Each number is 500 + 40 x the weight over its row's rms, rounded and kept within 0 to 999. Layers, rows and columns count from 0. Numbers have three digits each. The size before them is the row's rms in percent of the matrix's.

# layer 3 attention output (transposed), 128x128, rms 0.236, rows 20-63, columns 64-127
107:543548524564512550512477472475500484510496492572529506530519482442484510486458536545469568469545431531459533520515495489462530507452503485515538481526458416462471496502565494405475526545494471
122:480509498508535519417514485529482512476521526506454555493432530455554512514487492506498508441506527520468523478548519526419430575535446485511498528482553496514437512445453544419501534535496502
110:497553528501501471505459488469443505450551420503515478520461456494471460435475451543454533487510473538538410482536519411516518450547527554538454501476511530494447528438484458458483558508533497
117:475524494475500457433444492572517485548557488540497553568554578474477503493466523493518479459505496504519576473496419522455540486487503560494537487493490437428471445497537458540545581483487506
117:493500505515508533516474551502471454461490474461570552517543538494437526540462490502513567546473498473537390505497514512468585505536494486496523547517532494494536448478457519544512524465445498
123:454527610475557454467453517554479497432502489593474532500468406484550500462475534514488490605459423488583486475484495489509493484458518471486559522534464494502479511493493523499479542484502491
114:484474529489470500501477495438470545519534526531544466530530430538534588525501554489573528484489523474479528510419491495468501461444470455530517486529474544489412535535534503459471502519578531
125:473497495517522461576456495546496503525510449503496470556553453542492488463583497534539474558429500521425480513463453516566501554394441533458487540504569465386497522437525503497527522481530516
121:532495524535462517528478519436458528458547480519469433519476534500538561510538469487521503577484506536508510487476454433499459502520472498399489559442433464417439471532478485493496395471536478
121:546548518469425438506532481435564496436476517509532416508519520456466465506547419544496474504456564510503473535497512491512460550483485465487510496550494508568474501511475459551435546539532500
112:522530580477517523518461519452587443439486568468483502455448500468590501486534475507470511486431518475488551473442515479518516520449527437456499485476394471477537439497525562516544546494485520
118:450552552559527500484501502469564480503530488466593486514479451493473486542421478483436565544571525470466543523534424508593519498536511460453514512462422474578534539532478508504495449512408467
096:473484475473499505533436477492449468475539549485559438513520499532539566473533454498575517486522506593504504512554508463545507470509446525453525524520508439465506553555520487455538500503495503
073:534455486549450510446487516438531511535471495441535489513441456539496534476493517548451509489568492541504542533511444491476473481491606553509494365497558540430491514505550471493469465531487515
081:511452478507467494447440515471504453553489385545499533494504530484483526506497420546549549415463515517504450436531442461571424512532493543431546546470516481464495534505516506503534430483456463
081:418525519541460490437412450518499523547482434524501556467534543494497452533471544522505464559461492534568513487564447469483477513495488516467586576490515494507538514521498486451495497533521563
079:539528515482445499575442477490499480523523498573536466526507423484503431545535537513470435379483473513511497451522449503448499452486614520470472522523480472520497512492509539477501516516521501
099:548557447523479493424567544541527509485457448475434531507502502502532487546495472485545489512476515425497496509478508560443429489554479433505493447434509520526470446464486417518506457500463444
075:446494549463534599537447445481446525458522562384530488464511517508473496488483518424523522439516436568487552497544565505523555494588509485438485512496540522531537502497519494416478456481454544
091:521528438457522465430524528405442460433508486528519507498452483529506498554500481488404438534544480483497523464485482527536450471505413466521515509572499518498529529545508477536495449560511511
080:549475515468506541508520492473509556479506523504446573516491475462494483503475514585573456525589491584485477527497509435506465484457511515488506521525494533429500434540505528465554476535474494
097:479524545417468592493526439505526544501549556418515435435514518551477513480487516501512482463511473497470506479473497495503569446533544526554471465514521513540528493492450500396467486477456524
081:460527453432493494527443520538483426416512486473507485561610545550485502440522519487471553502495496475454488555458430552431491529514497481507487536551475531445503437516495496470490453468509486
085:606582506500480502490520529441565454545488496491486464440537578448493437499536516577499530521469507448447456510520466532497544507486512486478483467514470437507533568502512473458474548494431496
089:499531432530513473583450500515492491453540516400530460516458557516508545503483552517494485504480545427564490480501497494552612498541461522548530472540480505507485555531475533525477520495496546
092:490589487457458484466414542496512512502513532518498594496509572492498510460446537546493523552545463553487508536522509591521481520554486494533486442527465438460516394570552456511499434511488478
077:461506434562518508505518476494553473497494503490476467405444493492534470460574549470484486553531475442443525501514520467507534490518471518562515413539445496507580600466516453437447509480501515
080:472524480574532478518511519539515522478471540469456532453523522392492493476526497451523466535533499497540463515501538475439456580519440404468498530449499459531524535504426473520481399545496528
094:481498464476402501585529431464477448461412519528518495589543570496533490428446416481591555462466459491432566525519456467540500492495502530532503546496477479507494510483501545440451494553490561
092:450397460553556539516501540522482510531500471458460424469488464591439542528530511483516541535465452516513423422523497562540519497444520503424526534441528475464470537499501514576554434489504420
088:470496505540530474473464521510509439468531481515536452562496429533485571486534494511491517472538508439545543488440470544511492491568501544545455361512471550480450491433576475478517484521496545
080:518470458470525553441530511440513468510558495523504504555468447497487512581533482493496481499476522464487542528545437547506454448562410509485555473504557516501479550525470484491503486568441559
094:446557461467559464453484532533481501498490563514518465463518542455476515445595478558563497521498477534474449517551553427524536521469537521483498470526503497504570537477559456429539409534453459
080:526558501460413474517473526430515562493518519481449491549513526478521481552561553538514436466467544519493405481471532539464390466486491479458445508533545552479470482538488501518506458492524546
092:500526510492449579584513462453509536585549516507447624567490477505458462556507483506512435533451481503530626570493525477579476488519449468522481482494516510511517467579502423514536495514502465
090:482546551445572527503481463441466416457462543479556561538507460511460432494525521508499430458510477499486525603470396475529515453499567469529486509520502553525539477439558485503481477506540501
078:522498456474490468495501488543462500489524522509507467522557465456473498534530595467463506514394536458460499447542538536467478578525501494512442500535511489457533450544507502468575544439561447
068:452556522484544485474518523501524482507451586557471546518572515420532536520498545484453392461562506466542464457490520510505472463453479505524527499539511498542480547437586518534459540544495580
097:511482437488536509483434466501512471484561509473502514505506548560493588498523544448548506526460539482432586488498477543496494508576438471563482449583483513432483529507504578495473494482492537
081:515479546463434487420510505488490457498525538442516530528540509490483487438501463496397479528527489512468496492503528499499522507428468430547478479487457458444530446549484502495496449544518463
084:534480580491532568431556488494493482470512452493495554518548417514446462483449508509461517528495523492487457532552416486483420519471562455455420535512529466516426455492432556492537484537467507
078:445477443420498486556490549472531477495553511440504398426444550474494473518483508467523546450463446425497509502552473489509511495469390475461471493448479478519529395491497536477510465483546560
097:479500381524522559438496510481417427482444475496530487405537460459452482560482470472635520522438489473492497542525467499526513451511473542498545526499545523479559489494531474500565481504517502
080:477476529475497576523467525434456535597502505473509446381469427533456516494548487495543520479481519607510503492516490558515513506482443588480510425453534471403523615481473541479500537479467505
# layer 3 attention value, 128x128, rms 0.266, rows 21-63, columns 64-127
144:518502575529506537520480512496480491527561482542539446512549507523417531473504540477480502457527463456505533541481479485549504466402502524462449460501434514493523470565542485569493470458523462
122:495440472497576530500499440496528519529584485474526487546531623465569560591560493505551494500501557496454468487552518502524456462455499515436509486522498491500500489541452491538542460478457546
147:508476515511455517475550522472521527454488527527483476394512467515515508462554492464528511472411481556463459493505615507439515459559544437466514541507481544493495581446482523504430477503476419
135:538522452545523491474504415441537545489501500548426520579486444547527434481501530535546509440500518507467564498512534461525447465487491496507481560564445545485468560528531492512483530485519484
150:535484459608461559492546460457504512562528503477523496471532527521508441507529531459489481493540513501454458483525477469494511483560450493462440507492546572471555525520525461528516437501531489
129:483539486441541476513509471564618489460488496502458554469504517494511515458534465462515409503522509528467439463486492476484501527499558522490451476531531450526576403469468511525516491558462487
137:464572476513534480463444543491510508550479533513510528460465484411411484519455510497474536465530524486544534465523489507471497436538557541538492444483373485577442507562487492493517439579485557
139:526475455468495514456471457577534523512473515497517576485486500527556428478475529457412489435522476524503502423441492499530482456533516482552474467475534473531574454449567525464488563534499526
162:472528508515560521512489531548494522561544470509526588483490468574529531486450498477550508502543497492546538442502454451484558432533520539484477487421483438456474491445535495495566529468500515
134:431476469557486467548499520549429552610467476559513485497476457526432480456559512481478510477515473480535468535507471546491482491575445558494522557487607461452469478485492477513448442529534521
134:465490481451470564468557542529439531480419495516435498536539536542482531534517564529525464491514472506529506486484486479439478493530459545518475513494554533466485550474479495444517518477541535
082:533495426496439492480603510519566503476450450499462501504552401503460449469527572444478518524514506484513526443451488527461518587469472555512479482454547512520484491461504464465507531528481533
075:509482482536562501551488461508452470521477591452598528485555550489520478484456495490481549509464493437546486506527508543531552524419472413504543547485490471492509519487485565467523448437524470
071:463461514518490506497556459470512412466405554481507492524509474550517541376453460484522535543480533534564526515427474459492485598505535489526462513536451535556533454447601514503453552496529531
071:478451529563533479491558530427489478454532577462591470588538495448498511506512434486473550516474508555472510413504411503471518548441500507557511422526463491526497432512504527538498462512561539
075:526552492543492504522435561452529552553538469431446562523536555549538536489558480505489470517459544439521509451503539557475502468525485473459493541460568464546549515493481434430529503414458391
071:445461501520526514559417459518448470498489589482596514502458498486527522470459524513471546477461445527503452447522528463480498472499532526508486517548470488461484526522515572487450449472526519
071:491530471501497466487472503547535531507517470468512500580516406493495537454538518485458478512579484500542451462511432528471541506430481531512520497462608451521428547493430533514510482470548508
077:432458567479467441496499513535558478510577514514469522472478483455452454488450546519535454583469567557506473520558543475501586493566545533500522472529460436483449463462515558504461546483509520
074:550523548523515503472476493537450482471443478535534426460560520482597479495442525456517514512536489512498527516504471480447524492480484484499494552533557496528551518467459519525553535478524476
080:600504537521466469517456550495503545516544464475468475483453600503495532461526569540497492494525510433505458432521525485441469574557480435516493514545492444520503528539521431499472539530485522
067:512523503595479467505580451518604510508533488498467531480462482546481504486519475491515468511522553466474515454458558374510546521433488538544503522454491581504515501529541423510505533527421502
071:546497475545516551557433462490528537488545438533432537561507540469461568511496491525482417458466434474522500451517539439516485501480498528500448515475561500510584463575459485590495487445509445
075:509485577404482509417623465495559517561548489543489471494483411486480473482595492514549551511503466477495504490550585538492464540465503496490469545464509491517467466530489530475468459506516575
078:540481520513463449491581493579469548520495472473478408447508519490492548481525529506511520580504510519469463454533511459501484529411503537500481535526505511523539521510497502472501519468525509
071:528499590496581503460499466526506473517493500558453565504547546444432486501465500507483492492419424459574519468534509558508529506550552496529515452474534460433416478513472530484541522571499555
070:508506536563563498461473503550541502528455495482534496542517516516538537442442499459404466509501463539468513456537446565529520450476535512455511410500540516420458526560500515517492543458523526
072:494494472467466510484451490521577526482559461514448529530459447455490540480563455505417535513493457484516514492427468467486471573530455502532467527489542572484460537513550452480487649577457451
077:527522478530485543453487500476533489532503490521496528494526544523525489484460551468556399469493548439557506527465511481485472541431511502483497527567511526476502510469480472525457498461440510
074:500534517471472477536562416511481465523526484500476539395551548504481488489476487565517563492509463469517510588543569516609531496464505422489526629464488540511455574466493549555483465452552491
072:469511492449436481524489465467411494512493536492475525424498496458561464439491494538511547479565471480546495536517509497526585499497522495500503521581476506506487415453463519495469490497546496
077:552457484533508504530550466500544472522495439563480550521446479535487497580471502500424496518457512459490518444437522450523518517474421509481488523501573561518607520500509555509493491499508534
062:488465541558439528490574534523535517531525549491580470493498421527543442491435502473450475478507524514505559501553500484482576559481547529519501442422531503552531543441465502385497497464496460
075:590448520448512445471461564485472478484447574472521345491483472453525494500586557521430573512514447558516457484506457544423493509518548513491462496497481504573528508530549514513533476502499535
075:562499443498427507502440506447511502523541445511455562467468554480499493574519465479533534487477485437513451512490543590490529507483491482466459530444479506572505490565530501514579472508495470
064:489430492464474436561518489500492535474478534528453560501412561516558507465526433510530468419495493508495489526511521470533580454510478490527536493451474525476519558511548529527505380509483450
063:569467548542496532457467508451554527432528416471529494438485485497524416609517413443565583501469466521418532550542492438540540442537491524448503491458523418507523501475499492529448547465545495
076:520558503456469504488555449526472519535492503532416467425443464504460396407477469517525532509649456464563440484522552534497529557556478519454468534511493432475486459508529515514496487528525518
072:446442445507513473516546508529529528408431497501422501489463527502481465540486583514532450427481491533489520546549485483454474530548486530571505439493514493537484493469512468488507580534500561
086:525531440554472489516458570459511478501413500508517516507482545519568495454445535489488488534543485507498501481462584534505496468552473526496438507579616427497594548525501506510468496462514418
068:561492505474525542400540525565497526460510455585487482557486477501555546453539553515479433576589575522484483397445523487483491515511537528525455439552445484500440534519478410485436536501480487
079:495443536516470507481485530539548481510434438571441504533443544415562528497477498488505510512562499511532491429468535517486580523474525519492447423562485521475507471589508578508403475475491490
066:511526487578430506493480452510463507498468513510536545556565481501527467448418493450503468468527492420550479411561447497535590434504562426503499522505520481505494443494459471516558531497499534
# layer 3 attention query, 128x128, rms 0.229, rows 32-95, columns 64-127
092:484473444498469507441514564515497445463467473513528454470524446499507462524474517499508515502475563487525480538547510541546518485435506504460525513515537520384567495464504478496483602512493526
089:461493491570465490527391466504594531488488517449503537486487451550478483462530503505470503518512523489531518491465499433464509494595472473533531424512472511518465509475528568470505513480459540
089:525492447395466472556536491528474483495516533441591445537506411509507471551483500518563469443463464493445512573538459490476431438440533442460500544532517525523462458528533500501459543521525507
093:479520488560481500486429477480505498498485467484555515510490459556487464478541561440519412477540454585494528507525467485532497418490400539492515508491454498526516538549557502505456513511432471
092:514472499520518493527519505441470483457511497510471541438505489444527453497537475533498494470449488479624394468514428482533507455559526569481525524519515499513488565408442441470508435450548484
097:456467438492504491447551546520521442535455491519491463523556449499507511476506499414540492478513460506476549499510472534510474535507500535477477501429422471554483490415534433482414533532494526
091:459452524510544516546497490610493538526474494484546467544496537459549504526557472503500525475518540483462502504533600542461587471501455519514483501449553490530434488501534463552582492470588483
106:507521494503512468494392483577489501487556456490591405478559463469550538488491506478462514513559517559423582538468503495466503535495456505480473473555456456510473449521502468499466501530535510
093:438451524443528532508559469447505552491495521499495523457480424484520476444489458499471455523458427518583393513505505507486502519446494562471464563506481437478552494552473542479510456519479492
094:524562516500516476487461489463526503558488522516480493509473545460557600443510524518471501505530493537543465507476478601420481514567510448516440477548534511504466518513458591469461559451479421
086:474481496463456499524485462469446444490477516464600481430612454538465438533463470459533528523481497476417518537550472451509500486498473461545573503506493545476562503521444433536523553550475490
086:480420489507480565583499543473543518458496521485439495522513525539414505599550518520520480520432516412536449468452479467513564502494523494450450514476474460532494519517579564540573522486504573
088:581508463527515441542480486418480433491432551507480547494494563510467491454468538485523528484480522521541520510451513485455566485560524473499498470486539533470503436513534483512485595501522498
092:506407470461433443521558523549534463431490500514579437535523514515471546547542478493522496526501542482500500460460566445495449496469504511480462447449456493499526472478485461517514625486521589
098:465502483480514450481416513538484507511572543477477509534485537480538519418519484516472555536505451449430540508498516523556540526569561536576490460524478507506513439570552483468499443479492545
099:446548491494587503449508500468535473470450539489510566436475534471530443534517481487550409482466493565550547552531546495475428484438445443452505452485545462519524468499567525481511494505476470
098:547551560554464459518528506519497506451422511482558475602484481528495538453526515516477592523453522535472527528501537458350469511524539526478504507493472532506478450439529526560486522476535503
089:490511515507503436553425523525506478503540528469476496562447508547517551418539474498411533512468478499531537530553474459513517530548471476578544543451522552484503522490505499491505458448503407
084:479497495466503542467470470477515491513472511530515633451483480429461531537536564451464562502480478471541501483514563445527540523623504496516487526485444543517519474476461555562461516530532518
097:496458515486527520475490453462484492450560477459497524500477525575522517422577493546501494520534470620477457527518456462539420543473516535491502471540533469512458489522502498505516407441543521
107:528517538477533515492490509442482531580527540440496494463476499506505499516460595473485467525581512527559456501507489581426473422509463466461490512567601497536428511483462567507500430466478474
090:476461528487508541529531523461478553509580550484543480405500454555476483523533436488496501476518480528499475523501472506535481542545474545501468454505515496491504544493498475486537445494475492
087:548574506475454499525492519499506515483490487500522521553518469460500470498528546461466443447489529505516411467515493528477473507438471504416446591588496443532517456512494472503503467450494466
093:484532521400532515519560475547560490503483477495502513491514506564521496545495470465527565510512519520517430551513585506508477517499405494529451518498547492488499453558478548512452529479475445
096:527525473495478444524454501589464475557533496526553416525508434467568477479456525448522541515524472591426486505497476524514487571529528492466510526433486519458521534522440542588504559479505501
092:578479502526496508550441525544560545455545477518476477513492523515474542549539515572502493451571462477598509456530445543494500492481454503501472479467497502493528465474432515467531471493524485
105:566454569615508510485534540500470574484484451566481519540482481503428505524438518531450528520472551521511427457492489474476523569487532530473546605495487474510461541489505482553518531468493558
086:497554456485487503471502578516547501548506506508540514516521509528461476458468471504496577514515542482470533469571531460492514512528508531579500552469567481574495489498564494424452465515539432
088:560511485506562482499538522486486489514464515491548473536484568595508509465452486453503537505469491516497532482482483527554505519492484411582557503580566539528482530529542492533540499460567447
094:445501545519481444548521493536458555466476491493512471529479517504485495480533537526505611547430497515473503495487540496602516511514512556501503519565462512520577526493544489475510526408527491
089:556500537546551584504501483489471551514496495497567486549532520496426481554481480499471424484488503546526461529548475435436503438482497442484492475460494474526430538439485508522569519552485485
087:494542426481526502436492536475536460551510471538523464586534481530449578503527564505498462447542491414524543540483497519494508492489468526598532550452491524402513542444533439530463542462526501
071:424485540379456498496512555523520532506593534481473511422457532545531497474568509511495437463467528508511497464499490457563468518441493535531510516530435387488470546483536516530458480487505464
073:526501521491492487447471548468495473545552482539542510446488501532529474501443515444464481526553468410453524491502493426568465486504520447507496558608532510490503459566559493531467549505419515
069:561430474628487497536432493445518493525510444539498551528453482502533527461514471519446490464536482553536526543495433483555477475529423523491540473546546471502462546437562471457458521508464514
086:443456478403477448481540530558526459494476505498560456456534535496509560498491434521477593431549531486484544481490515574463543485460529456564502464497544522507462520427454467536493550458499539
082:553503449532491493548448525490507526486546490408473544588415453480497476455480518511512484515468576450512477506499502456457436450527543521399490488439458545489464534526525521467539462518454538
094:431514519514587483516482500508511588494417538510491479542567480506468516499512519504477477505484454458465487543473553505415480533453470433524503490444513535504465569437523537471542589563501512
079:478525497437515507499534521489530471578579506465502482446503468481540502441577433493516589474471576446579496533513509465546498488468440570532453530498504483494477475515524538489467523501495506
087:564453476472521554501490487417548574529509497594457546488524421510489516456518512551485519453489527496533499502475481536421479532522473537518488440467554525449468449407498502484448470527502537
083:578471422488525516536506478470544525510548574547486529534477528496531543458458527507472510486431491524490513507483514490442499519439461542468479574488574444506500467492488561480484518523437576
084:473501505533453514560488448508497469445512528507540460458446508486459456483582478500560550479543452438515518511478558382476516558470513499537471454501564477496528520517488473537596492512560513
085:466527495476489492521617488492520434492509514523611501494473454480540434483543458556513582533477510496520551548472509476546537440541457509486457506493411524489504516532538513577521537460403553
087:519431575438552516435572487500504535530462498513434446477522479548477528518456493474526535466500457499505542473516470474507476523508480509570545489458537491484496455394489561484426517504433528
087:447498505550546476501556513484471491572581512505468543452556586467516560496507482523453488478558515518424535515442442466462475505572470611522500488529514412515489510462507508523479489498512484
079:456456448463528460482482485456458432509504530515545518506427550473460524482577455571525532442538522492602435491524566506474518515448513477511478472598452467456511497497531512550448496531495588
112:597508479537482461523471541506496541569430538495470489534517557474514591414470454557485530500458641484454549526504490494488542480521483515549489479486445527460469447432525497575534438536533479
086:498479444518525506443413491430415455518508463508461503422509631454479607462454465488498537448506533423462497468516438507493578527554465546514560462520447566492487541543499488459508490506470474
086:496502519555516532484397541484504541550494462494457544519530469572473553483499527499521453509531426572562523450506479474465525489510495511479540519554518487441501546493520492461501550515481345
098:537490462503525446483542510487455465523499531545451586506456554463531521469519499500524455513465486530520489461547495464542428530524548546481487479514511473449548475481472487439522474444494433
093:464482478506508483468578450527503529443518500473523457473513410485535421491499511425519463545513492452512566419487493490450501509502538541535530522512553569471507541452462534488381603514505510
090:495485547526512461487519509546521461584512497507519465465452467441523508537458495466540536471510565526505499465469525489465553444472519554486524507485493524466564500541470506449472590486483461
084:467498485498450567492526443475488475526515504500615522482478507482533539535441535492434453556545457525510547453476485529508488494474550426464437537486468470506526604520486497587359456473569549
095:528546552532549449484468479464451432469517508468548458562483511512496504464483513415507447512520550498532472508604493476498545471540616509484513496515579478412551451542485487497497519513546406
083:447474563490472445560469537440460563614536508485469598525494544441472482477506562479514468496509550494461572452409523482511467499532443514542521540624499479493525553546526505534462521517482533
085:451474482490510461537547497546435457518535489505552480484490527448423497507478510478494437499551491470547509466522404572490517483495559521458489498511490486485543446459551546455468447517524517
083:543432500552464549459551473525514475496496518499516508552466610478543503591411504525447446477513519514451496533459461521443505482521507418510485564505474562449545447498423502493523576423504482
092:442519533483586478447550467551478516493473479510471557550488522523459522454444468501473551569452488479516549449533544413521520519496507508502517503453500554476457464464533579508526547493483447
081:518493461532538506481458507576519493483419511522473539466485457479520530565466520516508503526498478450473479463518533537473469504520510523537518592558451555439422466473545543514547418551538559
083:513521465551516525526537473482472421461513472447548493446472539586453468545501439462494493526573454504542558523554521480524481564494479490519526475507464527548544542539531515436578453558432474
084:484447599637494508490509530441469419481538499486548473404517474550499530566535464553462506436539563498543541440488481441587508517483468513468554512512500479498557476510531511520450480477450460
075:546464491525512428447535495468513527570497471476500471444506563501436530494462437552496473489536606474484499461481457550496512516536472568514509518504511544518518501451525565499510514467539418
087:506499468477538560557468537484479541541523546635412517542457490483531470504528502531513464449518468470512513525482512551541480506458456568530479490522511497474505533519516494489529441497480489
090:486471524555533509473456513511432540440545462455529555532468520542457533479526530476484498498489481511447478415470463523472475531435511550460550458442497542471565494496474484509514467438555525
# layer 3 attention key, 128x128, rms 0.206, rows 32-94, columns 64-127
100:538494486481434446479496469425428497534551478470532446485497561469515492432424532536491572491522482450542452562527546534459527510486430510519508500460501511463514535495549488455559520492566555
093:514415451567471439519510487577452475501522488584522482494509537452515471522532405524492494475471549492563532400481471503556571581565465576513505514537515471465515523468531542475560493418516492
096:458533525514576460534513455488459551489505497474531597538553484520484558500487472553508516479545484536476477501470559464488433460501442490501577442491489522455546468451525529473471444485478491
096:518470515483489461461455504484484558544538578510464495486453510529571504470488520539551494522522544481497461474457477420503496453443517545487442508500468480428524505453519447468543506482398452
112:522525483547595498497421505502476508482504462519554466482496473472525470413538464555470623490460435540565460470526509532443516550492498563450451505549516525498503559471473407504562520508577464
098:524528527511504463506563494471507464584524494522495447425460511434506539482498508486494475441529484529497510476484465474510467588435489494514479474450502464534548599540461522511475414527451545
109:522503525468505470502489548447504492582517503508512487432497505511442526490494533528499494471503537598438561551461502481461463569503469511485537452489583433520492434522462489497534560457437433
100:456543450491421496473424474492478477556497488467538507484502581480520472523493488431516459471551491534474461551441458483457462496450496544537540529452496511562540537567493532486451466473500483
101:459503467429497536497493507485506500484556521491507503573494454532455500558503507489434454566564486533455538507540490507491455454539469436501424498618496527505482497453506433564425525493498542
106:512552463508487497457458533509478472504498515521537502603513509532480495511514501519526471483517590422453507508491439579429487495508490512509503438448530559493531459438461489540411583540483509
094:523387549555424425530479524493496520492534517474558529522585480438528484556490454546564547506555480510421496478500510489548413484540436505493565420497487489437514440501583456507532505475502494
093:350499476513518455511567452486457536400514467565515446509504473535527536489520514553467513550468531518521544549532518510561592453527490487517473531507481539523501473489426498506504506468589482
097:493466477531532494524522502504529488509479509448512495557461507458487538493462480458557461526537493455553540519536452515457487457475547500476524629539589476481495511536471552485475467511483476
096:513498500544526534551467460480526529502491465431535491507434484453545497469500552533517430508523462520484538423478443529529525502482468490496562476497535492483543555459555523465493414481547488
107:465518486536469492615489545489497468553501554471544530530512508555502527546524536441524470429494501480450531539425487486483438545513555462524501477523529513537488501542491591524492545518511472
099:450532495487597456476502483550470496465528462502443505519463541476389429522470447472542504459512475497553454495549542523485489505479588474513463506513483446413436589516471471513568504458520462
099:540493475499566509489419480534487442536526498459561541515471508449502491437481497512531492539523506498514580540560456459486498464484437533560521511512522495498525440539536594456460473554452495
102:571486489522567525514509504510401494556457450540548546525458477522491448487400517540512522449474561520507481517528464514534505442448544524441451508496510557559516465456448505450500545454507453
093:456443434546538481530525514491524499571530515498537468500530551487572463462549470461539503513513451498427577462469495554488455434438447384482508523537489509502509533553528462611528530573469486
102:557468438478548505554522514498566468494507556523502531522510576516517499501444416566505588542498506508413507563437462447500495471506509508527500465492498459455518515508531453524502542495478533
110:540468468488548537485537500451566489510415463474413482533539537501429525513485515453475537536519486539568418514494460422506465460565479514541499427465483577485539534465482452474500568509455485
101:511482476506478548561519520516468506588503528460523456489454556402474497622483519516516492468479520466470504557513466551506471524572455507455469404452463524550564483522502417550462541489481443
092:430504550458576561418462554534463506514504459518481476483439498476496564517543513514505498527563492519467450443462530560441447418527549427490470475540528488438475484510469523502438543530514542
109:467544483424529587497552497525543423489497457504583506482480513437476505567490532505527461558502445532441497551542474507558492464461515424546491475468529466538505482464462506483504542489503525
112:563526495561548476490491490497428480597539483496526529477495550507602487521513475487593513487488513543480495533476462487476406527473477531511515460504487593491523529442527541477541555471481505
098:490563517564582566465466511478526478486442477501452524500477528489553520489521552541473502473415506553511441460560550465542481531512453461429473550528508440484537523484438488565528497457535490
101:555475459477464544521459518558444543538496527482516530453439451506522480523501460455413522557487527502475514528548478540530563531493441537441477565498562532482535475508498535514487390644512499
088:508521519531455522555564451581484473412433471488540451538520501447474520477466444511500546560458555471495494448465549527555559576411518490512551595474497523514527449456471492523452463472562477
103:533453476488517562422560544571536521468425531451461462452546499506481506568449484473476557547467520502545495519506514509470518503473567428451492527481592547495555515470434513512554526455447574
104:473533539511583483528504440543494431583504542501523545398435572459504467508416481440458488480486538475461543480501486479483533461453550498490467508485536454581530585518531490440516554501483479
101:533454461462588569456489506490467450522524470555499492476443469525444516556609453525512552490464515496487431507518510547509548484593466567527502476532463429426556493516520541496551405452487437
097:585501513530498494515589423530511468556531519471539501506509576546532488460542500590505549448547520517563419544545542453482526528496543499494477468513524485511508522488456493538537472406471520
077:537486542461536503545428510469529533525509510500546473562449560531545475435504489454463481504532434459473533496509443425450503526567478494449469421466459479457561495523459571434476495524457469
082:397556473547504541506521468570465471546492519551572479538540519511486474501534450457519469516504556524437559491496512510483554532512473447541513548539531431479495509418469472545472444505516479
081:552592424422544518462493529512469503533537539491436517500487523476487534452478541536564536528501449479436534510476519552467551504446549594541510531445459469508513542509461447472535539468571436
085:611469462466507535545511534434521468634486546499553509508473430524466486516393513525466521538522525529431478593468455536530506427562415458559502457538515534538484490518511476468505565580523501
087:560534525500460512498521463505516525508510524516534522553516525484453486434491494477521448527572463519502511497579519532490483396533486461586586568505465461510536535547549503509469503529534519
090:514468461490421514498464513460521494576534517526513442463534551474499554542527507585467562467534565410499521526487488438527530506475439519496536501530508471541515433521540466523402506455451498
085:433496512543510529459493539442561496527451534530502511552498500490499506503379531507503437497512435507514508490481548538467510407510499498486503429471478360542565524564479508484403480500452519
085:561571462513473516536514554498459423502461497590529485505453443502529514448476479519485471492401492506533520571546534513544532449495494449488434587553497476533413499529435449560583515501547493
083:389494524484480554524455499484497542531564504486520476464474565506565529477510468496530502512544563552512464481507469531476517501498468434480505420551475609496512549520515448531482506496546445
086:474543546499520464446461513559527433457525509403485447533550480529523577512452526471608498565535510438493469486470545501470511538543464516533497401506486494502473577455509552516451536489484521
090:494538474528559508496459508511504508484489482540417475436440461571549437575488574538561508504541535497492427468452488522457512496461584470464513518544512487493471563509469461455531539531523438
102:435436470469459538498470465467522485507429540564496492504582509531512540484515476608432534497465490476505549493534434499558582521502420529568538484496449504475473467506514489499513468468485443
092:510506546401499541519465524468525547533452520561497542495585447438521474531472485493457470551473522445538534534533489481493591458510456515527473515491491523514561514576479470490422499536431527
076:498488540493506501483599451525526559502514475453516633549539567439516398502432522514498568472483505500502468483488585442485453479466524445511512477501518490470479556500511508520483551421482482
096:491543466521513495514512563517505479469523486563515456499532394512495429559472486502497561473428463511405513501494499542486459513493491522494462451500454451538510492545475455498489532502475526
076:416490540514471489493491511503529494542499455495571428558487479537498473547446469513436577486453539536496491533473487506542451491485492451432551508480435572470498438398531529441475482524455486
090:553422457549515518486590474439465465453576538526518505446455546572538506435487501593465545412531592472492535524480570506461513543586452494593503457421523460516532507478560519542445476486431583
098:511530439500546510491520445487504529502517472416559622523493531402509545496461446444504535489541495432497479480535478473575502467580466486539528561527521514482466570460498485538498476512539545
085:466498493553453521530497551425532524501500509485547500548554463527433534478426448490533465470489498485606522534557469473499523502520497497536582515421447523521488477462595489535580427538512508
086:477548477502482480419446477566493537480537454509481490527526461541463509512496485471466441524455474458525493506536467561462521499515549398538508538511432438511446575532438500473529461518472529
078:526526425513516472461497487498491475574500490450449481509410449431443465551471546483570444456570519500540460489504486520554556498533450506510560474423557513503495505516542523507529540453419506
103:463490496443455467499537462538550516450501492481450507409508389488513497539504492469528470561539467465498485448485474452511521518429467502527514526515441471427472496556513592498461473530449460
077:543512489551517478478556572522474450456413448543518502459488528508546526503526460480429523441520494511437478561515510559496556473539543493572511454569529474591555471484526473443562534472523481
097:506448517496469438500553486473538544477505500483502478512596440482505506421526460549483545498503511552500473516461528408546560480525403542541567543481509477473481452509520515524513519394451534
084:558520537504556546460499477483488524480562496546488487529489352513506508531440540462508531498485540469575502434541496538520477546528505524503537509442502433511464494492483477565535478473517576
095:507446536485504455479501526476494534438545544479561434545579522518480546456587469514483430496494537514544479490450476470501524470425426497538519448525419522540459517391501427493470560502503549
089:523473547527471464465570480506510524452472476575471482559574497506500462525496475558486529467480492487399541506518446514528547503473546562557508454448533496541491450466484490512530576455412529
077:497497465483448470481562476533555623499488567493440508585518575518562520517472486514506583501478564535432457478491454454494527515525553545517565525546553494539544464503538491495534482448481531
085:437510497477500533577520474536515499496478508507444499452512504513390455475520474556504526468536407506557482553470495420531546508503550505482474524439431502572507536442454447514544441476504535
077:505493463424462432541550561512485552527545508564542442571475499471503509509523492558496502477455401551565453482469446504559533510538558564543456513525467429532480489442485517481513515432473516
089:497557481523553564488495587485539495514442483473560490535453486497525525501479535435465506578514511496471485443476558567408521448501536446522497493497504459551569515565484509541470593484598528